Weights of a small GPT-style language model, trained from scratch on English Wikipedia.
Size: 13 layers, width 256, MLP 1024 tanh GELU, vocabulary 512, 12.2M parameters.
Training: a variant of SOAP for these matrices, 3910 steps.
Each number is 128 + 32 x the weight over its row's rms, rounded and kept within 0 to 255. Layers, rows and columns count from 0. Numbers have three digits each. The size before them is the row's rms in percent of the matrix's.

# layer 5 MLP up, 1024x256, rms 0.16, rows 870-891, columns 0-127
100:110133168159129096109131132114116152169184136108163137123119111065180156152148139143140182158123127126080129092182093129149146096136168182111094237148107154130090087157189148101161123135105141089149124129165098050126100146194140120088172095080084148153160126098092108125114112109088133194139086133135084179160093111194175126108186153119124136134162172139121134122123100133162118112120
096:119119191103122196126133141077122144123101098121134141149138126100147173120120173108124101124095103111128168050147108158101072139173068198111184140145171083077155134142100140160138143102196119099137156158133119195050140126187102089143107129083193142096112158095159054119089066149149172127147180157139130089152136095128091146129097081128127125124112138088130054067090111132083150124130
107:185142139170121189163150122193120145140200122127137179132149169139120125171161148074022166157139143155122130098146125177203116171111130121110081212094169119108145071159155072088185121102117113127107128126097148139105134155161087169106085086119096090112136168072145134167118166141140151176103161129131124111074187174164090108169098135116149091111161120074123078085084099141187132129117
107:113148159251115137056124174150183167085181109141128097097160095144144172166167181162169146129126068095143108076180141158103168148117145114117132156128134102115120125158117109131090116126142081164065128110137100135078104163141146197161121183117105137065109150171129062093126150146121060160170144149128164136163172069086062116118110108128126160146096147137086142089160176117125147131126
095:130135122141101110158128129151102198142120118163119157129147184154142131151140187100095112201127117174073171224168156105166117107135136065171115140092085102101099106198180095098164103164103141154083089129141130128115063186135157126143128161146054144122125114146110155163142135121114126166141137118135111094125094095149125123131131080113080124098141078105102158162130163116073169160122
095:142159204112156162089115166079097106169136164144153200138137136115163108111119081123102129152158174105146078102210176142066155101161113142163112115123067108133156129136087114098104148098159133159075144159125130124142146077141144109121158092074180172119151129077118086129077122071135120149126168093130146134161161101149139164091080167149128102142126182131166108101103126133129112148033
096:037126184115209166159141159131119073142126101104118178131116118130195150129149134119157125111149176153113140182186173096090135150082097108096122103150115173090123136083132144154170106105170063115144101111130083126176087151136125160135172139138118120122152144137097148179145089163136100140092087104124115101125119057112151116090091181106132201118155068181119052161150184112136158135157
106:139129164120144095100146151179194116124147084136093100080077175189126141087128087132138143128159096108145156091118132168049108215119178140123123081155113133095184110114144131156135094107097174128139134074088095112127184107104163070184117129119125156159141149144180101139121111176104067103074162180107170157065116047070108102139120080158185134146086145176129055139109155148125130112138
100:101139092143160170115163109173172051161136152122098146146127118158157135115122056172091214089104092109116079130131181063129202134136164168123099130095081111126093099152144160143167119157162137099145155130076076094187135162118095144111127158184137075191165158166118147154120210182125144147171089173139141119057165161123082067137120083171097128123124118106157128135054086172179116116138
102:143124122121120114104125100072145093105116122085097081143178154146098202093214150129044136147112111104155141097155071156120098121053153097098118147166101133127132115135124076134149119115149137102135160160117171158113152152141108097136115144136085178107072118095139007110201094093122145170087165122106185151138159111083151135041123168136145149125118167129138145136144157163105072094184
096:092120142095139161177138131170131147119119169152093202137170134100129097062175176126102127139224164131146129051174123140119145177083093098093134132146129131115155159132106101101105109084124116157133110107097194185095138134148125082109113109110183153150118104089106128132099058132158120144045149174162123094202129115156112090154131128140152122114149093174107144132119151063135177044075
103:134116178130095127069103092109090129210158096052080089145151117095169149128106118145130100124210123165140164104157091127141088115096113129136132113149120110181128110117107181140185115074108141154088108143074103086156124119108169105122166072139130145136154168139133153108114170127131115118147114091140134054125141044116156145111118119159152097155087140128074093127170096134095168103133
102:177159109114101119090207086111108179159071133167193105154113121173117126139151164131120126160147144138131145174123119090194154155162114119133125082129123150124155139121155111179125165105106119171111189122179114144097180104102150139152196069116125128176072134181160078130166116127109138147090153154101095157077130108114157154104189102094127096121204144131119080101134097118149120109159
102:065107145115116109126136108104103159112158113165147126189132168078128142146177135080136136125163151072131141158098135132088126143147113088129086116148124128153113106184087088046114121106147105067156134141117123148141127083097131117079111119045115134134128185163132117160139120096130083110160103109230102169123141120102096111128084130168147147140121179091155184141142123172071149118154
101:153149126155112181091125085173129132127095163148138144182157148154139097077044100137129132113106075111099157126122125170119099176099156135133049133188122120147078140104135048052083156064121124057117202156073155186130144167091134156143118093163144127058138140159103098128089147115087147147110128065128113112134095116098110120111129106140159114108182116089071095145172122083156193157083
096:136126132116118063071177139115147140150144168138088136133115140096191100097152117118112165074085130134130070073138097078112101149104104098135148115127101143067183111155077104124096151152125103094126160144111081163110120075053129152137118148111137165129110103085138135114151122169123159108114138162145100135174145199086171181152075128208159113119129159129141107151109060169119166119125
099:101140070207113097156105137113133059096105124158140189207166114140144149142087124128141082099079069076155127124133152134104166134144107137120140115170140158151121167106105158041116129163109066156099192130137132117194152173108116109113101183119145129068156088105083217178122110151135168113198096122112142113133160128102158131058125129086157143147156043134100124061098163158165079174036
094:147123145156131078130159118126095157150141078163117109069132151113131233088162101104219187163133068095167213169153107124192128161141150146072078127126140112120150106098163174134187093151113097104096087124134135102203105153119111082146082129148189142117165114147113086149121168125083090101087189139201109127121171080116089135102133156140134145169156087132145122173141123129091177109165
098:200115136106085098112078121193166117148118165191104172129181149118127139130125109145111107136096064157135100100148143152129118098148052163126173104172136105097194186141079152108174123114081069118123081198173145137148139144107111132104146091141148195147120167168154129077167151121050078128133131102139175166087163155122115094124172116137117143114123106169085149125140162152148201124138
097:163128134114159102156059100106112108100141095142036098129091143116124150109165121110079119117177193072156109142146158154150209135152168134154164148145070150134059125145152129084160134138093128076157059131175168157091096098100167157094097124147107142126140134142185166134172166091150084124195141171100158123122148125054104134137135167108112204127162131172126132071195154141117133109112
106:099072135203111174168129138101143146106130111122140132116155158098079144053101068109220117102126128130104119100181094130153160194128160209117093144120130169098127141153102062123143134154097110151098120127084164146124136160116119159118170121149133155083111114112195151176191150101105100099086149114141120113085063149106118163089118138097134161144079060112117201121186133133186124067148
100:098148099114096126137130115181153118129121125109151141107046136153152141137128126184114090119081097107121154075130079088083120131158161134124157075086151131198166100143143139106098145122165173093112181157155175175141131137201145139107125149137179118146094103087150199127104108123117124153115138174195108112136131080086102145102114139107061141100141072099163178121109136114159203146148